{
  "num_key_value_heads": 3,
  "intermediate_size": 512,
  "hidden_act": "swiglu",
  "rope_theta": 10000.0,
  "bias": "none",
  "init_std_o": 0.0,
  "init_std_up": 0.0423,
  "init_std_down": 0.0,
  "lr_mult_qkv": 0.4,
  "decay_fraction": 0.731,
  "decay_shape": "linear",
  "doc_mask": true,
  "train_tokens": 263500000,
  "max_steps": 5738,
  "dataset": "wikipedia_en"
}
Each number is 128 + 24 x the weight over its row's rms, rounded and kept within 0 to 255. Layers, rows and columns count from 0. The size above them is the row's rms in percent of the matrix's.

# layer 5 attention key, 96x192, rms 0.0504, rows 38-55, columns 96-191
size [107 102 129  92 137 117 107 100 107 118  93  86  90 103  99  93  92 117]
[[122  89 125 155 125 118 131 150 120 107 170 133 102 116 173 155 113 130 101 141  92 173  77 119 117 157  95 152  90 120 139 136  73 141 122 107 143 152 115 137 173 137 130 102 132 108 134 126 122 103 132  96  99 145 111 134 109 122 133 172 126 176 139 132 130 143 119 108 139 129 107 131 122 128 131 142 148 148 132 179 110  96  81  88 136 101 148  64 137 137 148 107 134 150 121 160]
 [150 128 133 181 170 100 161 131 173 145 137 132 111 139 165 143 133 129 126 119 102 106 129  99 140 120 115 106 115 138 131 162 148 130 107 150 202 126 142  89 156 163 121 102 162 108 120  96  72 140 136 130 128 129 121 140 115 171 100 129 144  76 104 132 144 147 140 131 130 144 123 158 122 104  77 128 120 163 127 157 121 175 163 101 118 115 121 122 162 107 126 126 119 113 150 146]
 [134 142 119 162 148  92 187 148 122 120 147 149 101 135 170 149 143 175 158 130 149 138 107 137 118 118 114 137 125 127  74 143 123 121 105 171 179 103 132  97 131 145 144  84 163  93 139 140  50 137 123 103 121 107 123  82 148 127 117 135 122 103 161 109 143 123 112 129 109 149 115 125  95 109 114 101 166 107 122 160 137 147 102  73 112 121 132  95 109 140 109  86  98 129 141 190]
 [169 126 141 152 130 113 140 155 105  97 121 108 139  93 149 132 124 107 154 103 138 115 119 131 130 122 137 129  73  92 120 121 136 116 142 143 187 147 138 122 121 120 114  76 184 139 166 129  98 135 155 101 103 133 132 122 109 144  97 136 136  75 114  90 163 155 127 145 115 119 122 110  72 130  58 132 150 133 125 100 141 130 111 139  99 129 107 113 154 173 135  95 131 118 125 163]
 [140 141 108  94  97 152  94 130 132 134 124 112 136 151  85 117 133  99 137 114 122 139 170 120 128 113 136 138 128 126 156 117 122 134 176 100  81 146 109  97 144 135  96 177  89 128 103 125 148 116 138 159 167 142 145 141 122 110 117 127  95 131 119 128  92 114 139 120 150 103 172 148 176 128 140 142 105 162 140 117 134 123 163 152 149 109 116 121 105 169 106 154 122 137  85 121]
 [136 156 135 110 128 152 146  94 150 181 143 109 135 154 114 149 149 102 128 140 172 121 119  67 123 116 113  82 120 133 114 127 120 120 123 143 127 127 143 113 108 129 101 107 168 125 175 124 130  93 120 121 129  85 126 140 100 167 119 125 131 121  95 152 130 132 125 117 123 172 134 130 120 151 142 109 143 164 117 168 158 125 121  96 177 133 146  81 115 157 150 161 109 154 157 181]
 [ 90 117  84 131 175 142 143 115 144 142 112 112 136 126  91 139 175 125 145 182 121 145 109 161 140 131 135 109 158 141  59 138 152 135 122 139 121 152 117 161  99 162 161 128 107  96 103 144 184 158 154 176 131 131  92 124 142 131 185  96 113 160 116  89  83 121  71 163 141 112 161 154 115 148 144  96 135 131 122 116 143 119 142 152 163 126 127 152 140 121 146 115  92 154 175  86]
 [119 123 110 109 150 135 115 164 132 112 157 137 150 133  98 119 111 101 116 147 110 140 124 163 120 118 116 117 147 125  85 127 154 171 114  92 144 145  93 148 127 106 110 137 119 101 123 115 129 116 146 151 125 191 138 109 109 152 153  75 142 164 133 132 127  93  99 179 147 141 130 107 144 128 145 121 123 123 116 113 160 103 184 166 144 117  93 154 141 115 108 124 122  74 112  69]
 [135 138 125 131 120 129  81 134 114 124 100 119  81 114 157 135  77 119 136  84 134 121 139 131  90 114 154 136 124 145 160  67  96 127 130 139 121 114 147  94 121 154 102 124  85 109 104  96  44 119 122 152 125 131 113 122 120 113  83 125 129 159 151 181  91 113  96 107  95 151  98 103  77  92 122 136 144 152 158 104 122 152 127  93 118 133 155 132 124 152  98 146 106  91 115 154]
 [146 134 150 101 109 135 144 131 111 120  87 101  65 129 122 111 129 127 125 143 136 120 144 145 100 127 152 139 131  87  93 106  85 108 124  91  96 170 126 145  91 113 103 136  96 121 109 135 133 144 140 132  93 123 116 118 140 103 122 120 134 123 117 178 151 116 123  87 124 121 148 131 105 110 136  98 148  95 115  99 108  90 127 109 139 127 136  59  87 116 156 132  77  81 133  98]
 [101  97 115 121 164  95 151 129 119 123 130 125 122 131  93 141 156  94 150 159 115 130 125 165 132 109 121 135 101 149 115 165 119 144 118 164 168  80 182 130 126 136 143 112 123 137 133 163 137 147 148  74 126 128 130 100 116 157 127 140 123 162 106 122 125 114  82 153 137  94 109 123 141 106  98 136 191 136  88 183 149 125 108 123 115 134 105 146 114 112 141 129 148 103 184 126]
 [160 145  88 135 114 106  82 106 124 111 126 104 141 139 111 150 177 112 103  96 111 149 127 157 167 140 146 144 146 163 159 125 148 154  90 140 120 168 122 173 139 149 105 127 117 142 151 164 102 116  95  94 146  88 149 116 139 118 146 131 124 176 113 142 143 113 119 150 123  89 126 118 138 164 109 152 131 131 130  80 122 141 135  93 171 135 111 146 126 127 109 123 117 138 142 131]
 [113 161  80 135 149  84 146 116 135 146 150 145 137 120 150 128 160 138  96 141  88 110 119 121 118 135 104  99 136 131 139 132 114 124 111 158 132 112 145 124 127 133 176 117 118 121 154 135 127 125 152 121 145 128 127 111 120 131 125 132 155 158  82 157 122 146  96 128 126 129 140 108 131  57 128 140 165 126 142 140 142 138 121 140 108 118  91 115 152  99 132  85  93 101 136 117]
 [158  99  94 138 107 106 154 179 162  79 149 125 114 134 121 168 126 140 127 182 102 127 132 108 135 104  81 149 132 137 133 153 142 132 145 116 146 145 121 152 133 126 159 128 150 116 151  95 118 134 127 145 111 168 141 132 122 131 129 135 132 152 138 114 129 168 119 111 114 112 136 160 112  95 106 169 203  84 155 166 128 128 127 104 100 140  97 119 133 113 114 113 111 118 133  89]
 [104 137  70 156 172 110 140 125 163 137 130 156 114 141 131 141 152 167 139 126  86 123 137 129 118  90 134 118 141 154 113 122 131  97 116 203 151 108 140 129 107 143 139  97 153 108 148 116 101 177 137 111 113 113 126 126 110 111  92 138 138 123  91 145 117 148 153 159 110 119 130 150 136 106 150 145 182 136 151 160 126 180 119  80 139 138  98 109 138 144 110 107 118 134 159 146]
 [135 136 101 139 160  87 195 171 100 141 123 152 104 154 140 131 152 155 150 118 128  97 135 133 163 125 135 109 113 152 116 130 146 132 113 176 167 105 143 129 129 129 152 106 164  98 117  98 131 131 112 117  97 114  96 105 122 143 104 138 143 117  98 117 131 149 151 130 137 122 111 159 125 106 106 173 174 113 103 138 146 179 120  88 108  87 119 104 137 129 106  80 123  99 121 163]
 [ 97 113 108 121 134 119 187 123  94 160 116  93  82 128 133 145 138 160 167 102 190 166 145 165 144 113 129 140  85 156  81 144 146 138 135 140 168 112 167 110  96 130 166 141 153 109 121 104 123 141 133  90  96 136  98 126 140 124  91 129 123 114 106 114 161 123 128 124 115 146 124 115 131  94 124 153 158 127 116 165 130 142 143 129  93 124 150 142 145 162 105  99 130 128 146 147]
 [ 91 175 112 133 103 127 163  86 120 112  96 117 172 131 111 159 132 118 131 149 107 108 141  95 133 104 131 144 189 151 155 153 136 128 113 142 147 136 112  90 141 152 113 133 141 156 102 131 117 113 131 113 173 122 126 141  94 131 153 107 145 121 105 123  98 112 124 157 151 136 142 130 195 113 143 100 128 169 105 141 147 126 174 164  78 132  83 142  95 118 122 127 132 151 119 150]]
# layer 5 attention query, 288x192, rms 0.0501, rows 103-120,135-152,167-184, columns 96-191
size [121 109 114 112 119 125 103 102 124  66  69  80  82  94  99  96 124 111 114  93 109 104 101 103  86 100  92 111 108  97 113 103 110 109 100 108 102  99  87 106 109 117 109  93 131 103 100  85 100  93  93 106  86 109]
[[ 69 136 141 110 178 106 132  98 137 134  94 102 189 111 110 133 153 138 155 139 145 116 115 175 139 113 119 134 162 155 138 194 147 104 113 129 136 117 126 122  71 133 139 116 150 140  90 146 111 118 123 103 128 122 162 134 130 141 184 123 107 121 121 148 123 129 123 132 160 147 119 134 147 105 126 161 129 138  77 154 154 143 100 138 123 158 147 148 104 139 162 122 128 124 136 138]
 [136 136 130 120 131 127 130 144  98 175 145 142 159 134 159 135 138 172 114 140 148  74 113 158 127  50  95 125 183 130 148 189 132 145 163 157 137 115 127 108 117 145 195 119 140 121 159 136  83 131 159 144 138 151 114 126 124 193 164  97 124 121  97 121 113 148 121 120 143 129  98 140 139 122 107 101 189  89 100 130 111 141 129 131 109 104 108 136 130 140 159  93 155  88 136 119]
 [ 79 125 110 132 123 108 163 142 100 166 101 125 145 129 117 134 140  87 140 144 137 135 154 154 102 103 125 120 162 119 112 144 132 134 149 136 127 150 102 137 121 167 167 135 140 141 151  84  80 114 133  99 100  86 145 141 123 121 124 111 121 138  99 133 137 197  87 139 157 131 124 124 140 118 116 131 168  97 143 157 195 150  82 153 132 137  94 117 142 136 146 102 134  84 131 122]
 [126 140 129  82 138 161 112 117 135 112 103 160  92 134 150 114 139 152 138 118 156 144 117 114 126 166 126 119 117 141 151 129 115  92 159 116 127 125 162 111 146 115  58 140 105 125 103 138 163 152 113 146 121 117 143 111 140 139  88 114 110 138  89 136 128 161 157 120 138 145 180 122 125 119 135 159 100 171 114 103 113  87 158 156 176 150 177  90  92 100 145 127 143 131 122 162]
 [121 149  94 114 140 124  94  71 160 143  87 137 100  90 157 109 119 138 135 125 132 125 133 122 114 147  95 162 154 154 115 134  93 125  89 128 122 149 121 128 129  99  98 133 110 142 161 161 168 127 110 126 150 109 118 122 107 155 119  85 102 126 143 148  86 167 125 122 123 147 110 136 108 133 128  89 114 134 158 155 116 114 101 155 141 154 115 136 126 117 137 117 110 146 101 124]
 [ 94 138 124 104  86 170  99 119  99 105 104 103 122 114  66 152  98  89 123 117 108 140 121 164 152 155 149 152  90 127 124  83 140  94  99 181 106 137 120 131  92 145 128 127 115 116 109 138 121 132 163 125 181  94 138 112 117 110 117 131  89 103 138 114 106 148 132 130 109 129 132 190 113 165 142 160  99 113 159 158 133 119 147 142 119 135 109 177 104 149 104 116  55 121  90 139]
 [126 131 124 136 102 147 131 170 157 158 122  94 149 139  55 165 146 135 124 117 119 110 100 166 138  98 135  89 132  99 140  99 119 137 150  87 109 163  93 130 133 167 171 128 113 101 114  74 119 134 126 158 135 144  93 131 138 156 152 126 106 135 118 105 146  89 137 124 144 111 143 142 123 168 173 129 131 116 112 125 126  76 123  81 157 135 133 129 128 132 154 139 163 134 145 116]
 [146 138 135 156 159 170 123 114 150 141 168  98 124 131 149 115 178 170 126 157 183  99  93 116 107 170 140 147 124  88 115 103 133 129 178 112  90 104 124 122 106 130 116 127 124  94 161 109 173 111 140 143  83 125 135 123 116 115 132 126 152 153 124 107 130 130 136 146 131 166 148 114 102 145 145 142 139 129  95  96 102 123  95 139 128  99 140  65  93 132 114 129 169 135 126  93]
 [131 185 128 110 140 133 175 121 152 138 119 123 115 115 178 107 156 112 126 160 157 141 114 125  73 140 115 124 134 113 156 108 158 145 185 149  98 125 111 155 131 141  84 119 144 137 125 131 124  65 139 154 110 161 115 112 111  89 101 157 111 114 161  86  89 182 117  91 144 141 105 147 101 175 134 128 157 100 120 118 140  76 123 100 133 134 132 100 119 129 118 154 146 121  94 125]
 [154 113 134 111 120 159 149 102 159  72 121 144 131 160 128 153 131  83 135 121 147 115  92 126 146 125 130 186 142 139 125 151 135 173  96 162 148 121 137 123 120  88 158  64 146 167 151 105 154  97 130  97 102 134 107 138 121 128 153 130 143  88 118 154  93 119 100 124 168 167 135 126 170 127 144 115 153 138 157 168  83 140 141 110 131 133 114 108 152  92 176 130 141 132 114 143]
 [155  99  97  93 161 144 103 100 165 114 126 143 125 174 165 162 166 134 130 100 100 133 128 105 130 101 150 142 126 139 134 137 116 129 120 179 135 103 111 167 101 182 131 132 157 169 122 202 173 139 105 121 152 115 123 146  83 139 140 102 100 156 112 155 156 124 153 141 108  83 184 141 147 128 138 124 109 137 102 135 153 113 117 128 137 106  70 129 128 141 116  81 130 124 122 125]
 [109 151 174 104 122 103 151 132 132 120 137 115 134 132 126  81 109  55 125 131 169 134 122 139 121 157  67 117 143 117 147 114 147 108 135 157 141 148 136 112  97  83 102 114  92  79 117  38 129  93 112 185 115 148 144 136 126 122 124  95 127 139 138 102 117 122 117 141 153 133 161 124 163 134 143  89 131 144 151 116 149 110 148 149 125 149 180 114 147 163 120 162 129 111  96 126]
 [151 119 142 184 108 107 135  93 109 122 110 121 165 148 117 138 157 133 133 162 171 121 116  82  92  91 132  35 123 142  96 129 115 104 144 124 134 125 148 105 155 131 121 131 139 138  84  88  99 165 112 122  97 164 149  90 143 109 136 185 115 162 120 118 114 112 136 113 128 177 113 109 100 128 127 151 151 129 136 128 142 111 134 124 147 149 144 148  76 116 144 131 125 157 118 152]
 [107 140 137 121 152 112 140 107 115 133 116 132 146 101 119 157 129 134 111 147 126 132  95 160 164 110 126 136 123 133 154 141 189 118 129 143 144 152 119  94 122 177 126  88 154 125 145 185 146 142 149  91 128 123 105 150 167 160 163 131 120 126  78 190 147 159 130 116 151 134 116 162 157 160 127 167 152 116  94 142 123 121  81 107  85 133 127 164 114 143 163 105 118  90 107 165]
 [101 126 166 113 153  87 150 113 117 162  88 110  98  89 124 115 129 102 123 153 150 119  87 139 138 119 142 112 143 126 130 169 163 130 128 161 127  87  98 134  99 171 113  69 182 132 126 160 122  70 102 118 132 145 118 133 124 134 169 132 126  89 110 141 145 131 126 144 139 120  81 158 119 130 116 134 139 107 115 154 154 131  79 100  99 128 148 177 130 148 153  95 124 118 114 176]
 [ 90 168 146 144 132  86 143  97  67 139 137 128 120 120 134 100 151 110  96 135 148 122 109 157 108  99 117 149 154 114 114 160 127 142 143 133  99 119 143 143  91 124 128 139 168 136 163 121 115  89 112 138 175  76 124 141 145 161 117  96  82 103 114 118 158 119 105 123 130 141 154 128  90 172 127 160 160 122 161 131 139 132  66 119 112 105 134 148 160 144 149 108  94  89  89 125]
 [128 154 116 115 102 112 135 110 139 148 128 117 121 126  96 108 135  89 129 144 114 147 144  81 133 144  92 102 150 178 168 105 108 138 111 119 113 115 130 125 131 116  90 100 110  98 126 128 167  78 103 163 101 158  92 133 125  79 180 122 147 138 160  73 141  95 139 177 109 148 154 123 130 106 152 103  98 119 155 149 147  92 163 133 180 125 167 132 139 151 137 172 141 151  94 119]
 [122 130 143 129 115  74 147 141  76 100 131 137 123  51 131 127 118  72 159 148 129  99 152 160 112 102 114  99 147 120 145 128 154 130 174 147 154 130 122 119 120 130 108 160 143 132 134 109 136  72 111 129  99 128 106 123 129 126  77 139  96  85 133 159 145 139 141 131 131 109 156 160 135 129 111 134 170 124 157 161 174 114  95  99 123 127 104 116 136 111 134 113 152 104  99 130]
 [133 110 153 166 129 126 131 134 113 141  80 108 144 100 124  95 160 144 108 108 136  78 104 125 162 110  93 125 124 155 135 189 162 141  95 138 154 117 138 148 125 141 150 102 194 151 161 120 128 135 134 114  94 112 148 130 123 172 125 134 121 138 148 157 136 123 118 153 135 132 124 140 137 120 208 101 131 126 101 139 135 134 108 149 128 117 143 148 117  75 159  94 147 121 124 101]
 [144 104 115 142 149 146 111 107 140 166 106  91 114  84 178 133 132 144 126  93 158 104 140 120 137 142 134 146  78 114 118 165 132 132 112 145 163 122 143 142 142 152 144  96 153 136 183 139 135 153 114 133  86 148 144 148 146 131 150 117 111 174 154 109 143 142 119 138 130 118 133 107 165  97 121 107 170 100 112 107 130 116 100 120 153 102 158 108 128 107 118 124 140 118 137 125]
 [119 121 123 136 155  90 177 139 133  89  98  93 131  91 110 111 122 122 108  82 181 131 116 135 144 106 153 121  90 147 146 131 139 143  68 149 142 118 160 153 118 107 127 126 140 166 128  80  97 144 132  83  90  99 136  97 155 153 131 115 121 143 128 117 134 156  98 150 138 110 103 146 148 144 110 125 111 134 128 134 150 160 136 130 124 119 155 150 137  86 132 105 168 137 117 123]
 [119 193 144 115 140 142 130 113 136  98 146 108 111 129 181 117  98 167  91 108 135 134 152 124 153 137 108 136 132 140 163 105  91  97 159 121 125 126  98 102 198 129  79 162 135 118 108 142 186 126  73 163 117 108 108 142 144 116 129 136 112 136 174 144 137 152 127 160 126 109 163 122 145 118 137 111  96 137 109 146  77 154 130 122 186 123 143 111  94 138 144 156 134 169 107 161]
 [144 140 148 101  97 119 122 144 151 121 119 125 146 108 114 139 119 135 172 120 153 137 115 120 155 104 120 133 166 145 173 131 108 117  84 144 168 124 149 132 170 130 116 150 120 142 118 115 152 105 105 125  98 106 120 119 111 119 126 156 121 162 141 110 120 127 108 182 118  84 121 169 148 137  76 122 141 128 152 116 117 156  79 140 125 151 152 148 119  90 139 133 119 150 105 125]
 [179 166 108  96 122 127 139 140 110 126  75 137 110 116  97 174 118 118 184 145 112 150 148 176 127  84 195 148 149 152  96 109 177 156 115 118 132 117 126 130 140 135 110 128 121 106  57 105 101 171 135 168 116 117 128 130 135 135 112 163  79 105 123 124 117 118 120 131 117 114 133 155 135 128 121 164 120  88 151 130 116 145 119 129  95  95 122 179 128 114 119 139  94 106 114 120]
 [ 81 108 128 133 147 128 129 133 129 160 127 124 116 128 131  98 131 132 125 148 108 171 102 140 131 117 173 123 116  84  95  88 128 127 163 112 117 114 132 106  81 132 132 122 113 107 180 154 113 101 119 123 131 133 105  93 103 137 156 130 101 119 148 145 146 130 128 118 157 157 133 129  88 155 150 130 162  94 131 144 160 119 103  84 108 108  98 106 110 117 134 129 158 103 107 142]
 [125 141 110 157 149 153 106 135 138 153 165 139 117 129 137 114 138 160 132 162 145 149 111 158  90  96  96 132  73 109 144 130 137 132 145 113 118 102 130 117  87 136 129  97 145 171 146 170 112 123 149 147 104 121 134 129 144 115 147 132 149 110 134 139 121 156 148  94 140 190 142 102 103 163 173 121 174 150 115  88  92  99 103 137 145 141 139  72 129 158 143 131 178 108 155 145]
 [158 134 129 103 205 120 156 116 127  87 113 147 103 132 138  97 119 126 122 154 126 143 126 132 124 127  99 104 152 118 137 124 181 133 110 124 127 164  96  97 144 147 142 101 163 146 123  83 156 122 130 121 143 119 103 131 109 114 115 151 127 136 108 139  95 154 128 132  92 102 143 123 182 125 119 151 152 134 138 155 143 118 173  83 151 115 165  88 122  82  82 106 125  91 147 160]
 [165 172 180 132  98 110 134 109 151 131 106 137 113 129 167  99 127 173  96 107 155 132 130 136 116  94  87 152 186 112 155 110 125  88 139  90 106 102  68 139 104 115 106  97 110 165 179 114 117 123 118 145 136 135 153  89 111 102 123 137 110 123 178 128 123 110 118 125 120 121 126 112  88 105 161 123 110  95 144 119  75 131 139 138 130 136 123 106 156 150 149 142 128 105 118 116]
 [151 132 153  83 119 117 140 139 140 111 121 130  99  99 176 120  84 160  85 132 140 128 156 131 114 165 103 148 138 103 158 123 122 120  97  95 109 101  86 116  91 135 131 139  97 138  93 136 150  94 126 173 142 189 118 155 106 109 138 106 168 141 135  96 103 147 120 105 145  97 114 105 114 119 144 120 143 121 127  84  98 138 118 132 104 149 102 146 101 127 112 143 122 134 125 120]
 [179 124  96 184 133 114 162  90 129 168 110 106 112 129 141  95 154  98 119 134 122 146 103 111 159 109 131 120 131 140 127 101 137 117 162 112 152  99  93 110 121  85  94  76  97 163 130  93 106 149 155  71 113  98 125  98 119 145 115 133  95  85 116 132 136 142 122 118 159 130 119 151 102 174 142 146 143 125  95 122 124  94 167 121 115 102 167 123 112 144 163 108 158  93 138 118]
 [146 133 134 143 175 155 141 112 112 143 126 116 116  91 124 116 137 113 149 104 137 115 131 125 128  95 149 112  92 159 108 146 161 133 110 155 158 128 197 125 114 139 139 144 149 171 141 169 105 140 133 133  98 129 147  77 133 132 137 118  82  85  94 184 154 115 133 157 131 141 110 147 110 143 158 175 116 138  88 168 164 105 142 110 153  98 149 122 103 114 147 104 161 108 140 118]
 [ 75  96 152 134 121 120 136 135 133 119  82 105 146  84 110  90 136 175 127  90 154 102  59 145 151 130 116  98 109 126 159 159 145 190 115 135 166 114 133 162 149 100 183 122 166 154 145 174  98 163 130 106 115 125 154 100 146 152 111 125 113 112 133 186 119 142 106 107 151 130  82 145 115 138 110 130 150 129  68 125 121  71 123 112 134 129 159 129 121 112 113 144 125 115 136 102]
 [148  67 132 158 141  97 150 111 124 126  94  97 150  73 134 114 134 138 131 104 131 122  68 125 163 106 120 110 129 137 125 140 178 141  99 151 138 111  97 131 123 104 130 102 143 154 166 140 108 113 160 104  92  88 158 133 127 170 132 148 107 117 115 145 150 122  94 142 147 117  97 150 123 103 122 133 112  84 117 147 166 113  88 135 133 116 156 138 135 118 154 130 140 118 116 127]
 [153 110 117 143 119 114 149 116 133 133 100  96 116  98 153 142 125 135 118  58 154  91  81 132 135 122 132 116  95 163 143 136 143 136 114 143 147 159 175 147 135 171 116 144 163 112 144 153  84 124 142 122  91 108 140 140 123 131 137 132  99 104 156 139 156 145  91 137 115 116 104 131  86 114 104 144 121 135 125 109 136 153 137 134 119 120 125 109 116 108 155 110 163 119 167 113]
 [146 142 116 159 112  95 142  89 154 114 111 116 139 139 122 104 104 133  93 130 155 133  79  97  83 146  93  72 152 142 110 136 130 127 132 106 162 105  99 114 160  99 108  68 171 134 154 110 120 115 137 111  99 145 103 133 122  96 147 123 136 105 159  86 134 161  79 155  93 130  70 140 134 110 149 121 110  92  99 158 125 125 126 125 149 105 100 130 127 112 132 142 121 100 134 113]
 [167 100 110 115 144 103 158 138 110 112 138  85  69  88 157 138 136 111 108  89 164  73 122 137 136 123 122 140 106 152 127 142 102 189 111 141 145 163 169 141 110 114 116 118 128 135 101 144 126 164 131 100 102 109 144  89 124 129  86 121  72  97 102 168 136 122 111 131 106 102  90 151 112 118 120 151 128 141 151 120 135  98  75 163 131 141 134 129 149  83 123  69 140 106 127  90]
 [131 123 128 140 125 117 109  83 138 119 115 151 157 115  93 112 131 122 136 105 140 133 125 132 146 129 129 132 108 196 165 174 162 158 101 149 112 134 133 135 128 126 123  82 153 132 122 147 113 115 121  76 140 110 170 146 122 131 179 112  99 143 119 169 150  80  94 140 160 127 147 149 155 101  81 156 116 149 111 110 127 185 144 130 150 160 159 153 151 127 118 152 131 160 135 143]
 [160 150 161 133 163 163 106 149 148 161 135 129 158 116 126 148 127 139 152 163 149 105 124 172 114  83 139 139 116  91 126 159 158 144 138 126 152 123  94 155  91 132 161  95 127 120 119 189 120 150 144 124 132 150 115 121 112 138 165 147 118 134 130 117  94 124 108  87 137 178 139  90 151 155 160 145 132 169  68 124 124 146 121 113 113 134 112 145 114 115 113  64 126 137 147 143]
 [103 125  96 164 154  65 113 160  94 144 119 106 150 122 139 138 141 150 124 156 126 124 101 140 141 103 158 139 148 141 132 139 146 167 113 138 177 143 135 129  90 107 126 171 144 129 128 106 107 127 148 141  81  92 119 150  80 122 138  85  89 111 138 164 132 132 146 185 144  66 145 190 143 142 109 127 140 123 122 132 155 141 128 127 129 100 111 162 141 126  93 127 132 123 123 136]
 [113 112 175  81 103 140  94 113 145 113 153 142 134 163 149 145 149 146 111 133 122 140 107  84 130 147  98 106 148 120 169 120  93 116 143 115 117 125 109  63 220 109  99 137 116 133 146 109 155 132 102 215 173 131 112 135  95 122 148 120 143 131 117 139 133 117 140 116 136 127 157 131 120 119 111 126  80 146 142 118 111 152 132 140 149 141 150  95 114 112  97 144 142 157 139 137]
 [129 149  98  96 137 120 123 111 145 132 105 126 131 138 112 166 130 155 145 138 126 145 145 106 123 117 118 142 192 172 152 105 115 104  91 152 133 117 139 113 135 128 135  84 149 118 173 141 135 120  92 121 163 103 139 144 111 142 141  91 115 119 121 117 117 147 108 145 104 128 132 140 149 121 122 106 136 110 172 140 128 128  86 145 167 166 145  83 171 115 172 111 135 149 132 139]
 [137 148 114 137 126 144  95 134 106  89 112 127 120 141  90 139 113 137 127 101  90 160 162 159 170 143 133 154 109 139 171 115 170 106 130 107  94 173 127 163 129 107 123 145  97 171  97 158 158 134 164 128 149 140 106 164 156 104 148 142  95 128 131  86  96 124 145 162 125 165 141 139 134 139 121 141  72 132 120 103 114 101 160 113 145  93 178 153 106 141 123 178  93 186 154 138]
 [111 133 128 144 113 177 104 185 117 133 136  96 134 156  47 160 100 131 112 133 141 132 107 166 166 102 124 137 118 123 153  95 152 130 175 121  90 141 121 127 102 141 150 135  94 126 133 111 152 119 119 162 154 155 120 152 147 133 149 104 128 128 117  85 137  93 154 125 153 102 189 134 131 193 153 106 118 148 142 139 153 112 122 112 136 146 118 160  81 140 121 158 130 118  87 145]
 [153 137 175 145  87 123 104 123 125 162 108 127 105 107 168 123 122 133 120 141 111  96  99 128 103 124 115 116 136  65 127 141 117 152 148 136 144  89 127  93  86 132 115 116 165 123 138 149 110 169 136 128 133 138 126 105 126 142  97 129 150 127 150 111 119 145 138  57 116 135 129 131  92 142 154 132 143 129 124  85 100 104  76 145 100 101 148 110 140 115 105 100 163  91 112 120]
 [169 165 117 143 137 112 143 111 112 102 167 132  77 123 133  78 104 112  94 140 137 114 120 116 136 162 155  90 145 100 135 104 157 137 142 114 138 110 125 147 160 177 115 109 124 133  61 149 117 104 141 154 128 184  99 112 133 113 147 200 121  96 137 127 115 159 155 106 133 149 106 117 102 165 127 160 124 109 127 114 125  65 174 127 122 101 107 141 122 111 106 128 125 148 101 109]
 [138 116 154 141  99 115 168 124  98  97  96 141 102 153 142  61 141 136 137 132 112 141 141 126 101 129 110 148 138 106 144 179  95  99 130 146 121 132  94 101 117 105 104  98  96 118 138 109 132 117 128 157 152 140  96 178 103  89 129 146 131 122 164 135 135  91 117 126 127  92 147 111 119 115 166 136 118  65 115 134  77 146 166 138 126 141 135 133 126 152 143 126 170 119 136 157]
 [121 124 158 116  97 152 163 130 143  92 137 160 109 155 165 118  91  94 115 115 138 140 144 115 101 102 116 104 139  93 150 129  99  87 160 120 112 106 117 119 105  68 101 119  94 123 159  81 137  87 112 148 152 145 112 135 108 138 119 134 150 156 174  92 124 124 109 131 128 124 107 110 128 112 153 106 134 113 130 155  78 116 156 144 106 155 158 167 115 153 146 120 198  72 170 110]
 [144 139 108 151 111  81 100 137 111 102 111 130 112 108 135 112 162 155 145 101 154 112 132 165 129 119 114 174 101 164 102 143 143 168 118 116 133 139 122  94 113 158 142 116 132 129 120 149 132 147 171 123 108 149  92 137 148 136 111 120  66  45 109 130 151 120 131 155  89 126 150 158 113 155  99 173 128 100 118  72 152 183 123 136 117 118 108 105 129 103 114 137 136 156 114 134]
 [152 168 123 160 140 133 128 114  97 131 105  92 128 103 110 114 130 121 141 124 129 142 131 152 153 108 157 138  77 190 103 123 141 164  95 132 137 129 146 136 136 104 143 113 158 142 105 162 130 180 176 118  98 117 128 124 133 130  89  90  77  64 107 145 144  76 133 128 130 140 157 127 138 165 100 176 105 157  89 129 155 155 133 129 147  91 144 150 134 121 148 138 104 148 129 143]
 [144 174 119 156 129 124 108 120 133 137 116 139 100  84  99 123 140 175 116 141 133 128  62 144 160 149 154 137 101 174 115 155 151 152  94 124 128 160 128 151 125 121 146 123 153 146 120 181 124 187 150  91 104 108 143 127 136 154 119 145  99  90 131 143 158  40 124 123 121 137 105 162 161 135 123 165 116 137  93  96 167 163 119 138 152 123 104 159 135 139 108  95 105 155 101 167]
 [151 172 106 131 123 149  98 118  99 113 116  95 135 131 102 111 139 171 120 115 151 124  99 170 141 129 143 129  64 173 145 146 137 171  95 124 145 155 142 141 126 144 130 100 149 146 127 178 139 170 165  74 107 111 133 109 110 118 126 148 136  90  86 130 147  42 115 137 141 115 155 159 142 152 123 197 115 154  85 119 145 139 115 142 102 121 106 120 129 114 113 131  94 155 119 158]
 [181 177 153 130 158 103 118 127 104 169 145 128 136 113 119 155 173 131 118 107 160 110 132 133 120 133 149 139  63 133 110 137 160 183 108 140 151 135 134 122 102 119 126  99 138 134 127 178  79 146 124  99 120 101 128  94 122 117 118 123 119 108 114 139 138  71 124 125 119 126 161 138 127 129 115 199 116 135  95 106 140 158 100 136 114 112 126  94 129  92 107 113 109 131 129 158]
 [155 147 147 149 114 149 109  92 179  98 106 112 126 105  96 126 129 149 115 103 151 122 140  96 129 122 104 140  95 170 158 138 132 115 163 133 147  93 100 149 166 115 105 138 121 138 142 111 159 112 155 113 124 137 118 146 129  96 146 118 137  62 103 144 150 144 144 184  82 144 117 114 167 104 103 108 115 130 107 139  71 133 172 133 160 102 138 176 135 100 103 150 124 115 159 140]
 [123 114 108 134 142 132 126 136 121 162 140 128  99 113 131 117  94 132 101 108 144 134 147 119 115 132 112 138  84 120 130 117 127 166 122 116 161 113 162 122 112  74 123 137 139 133 135 155  96 151 106 117  87 102 128  96 123 121  77 126 109  88 111 166 131  82 156 136  99  79 114 176 129 134  91 152 133 111 158 145 199 153 122 140 116 106 127 165 134  84  92  87 125 101 160  99]]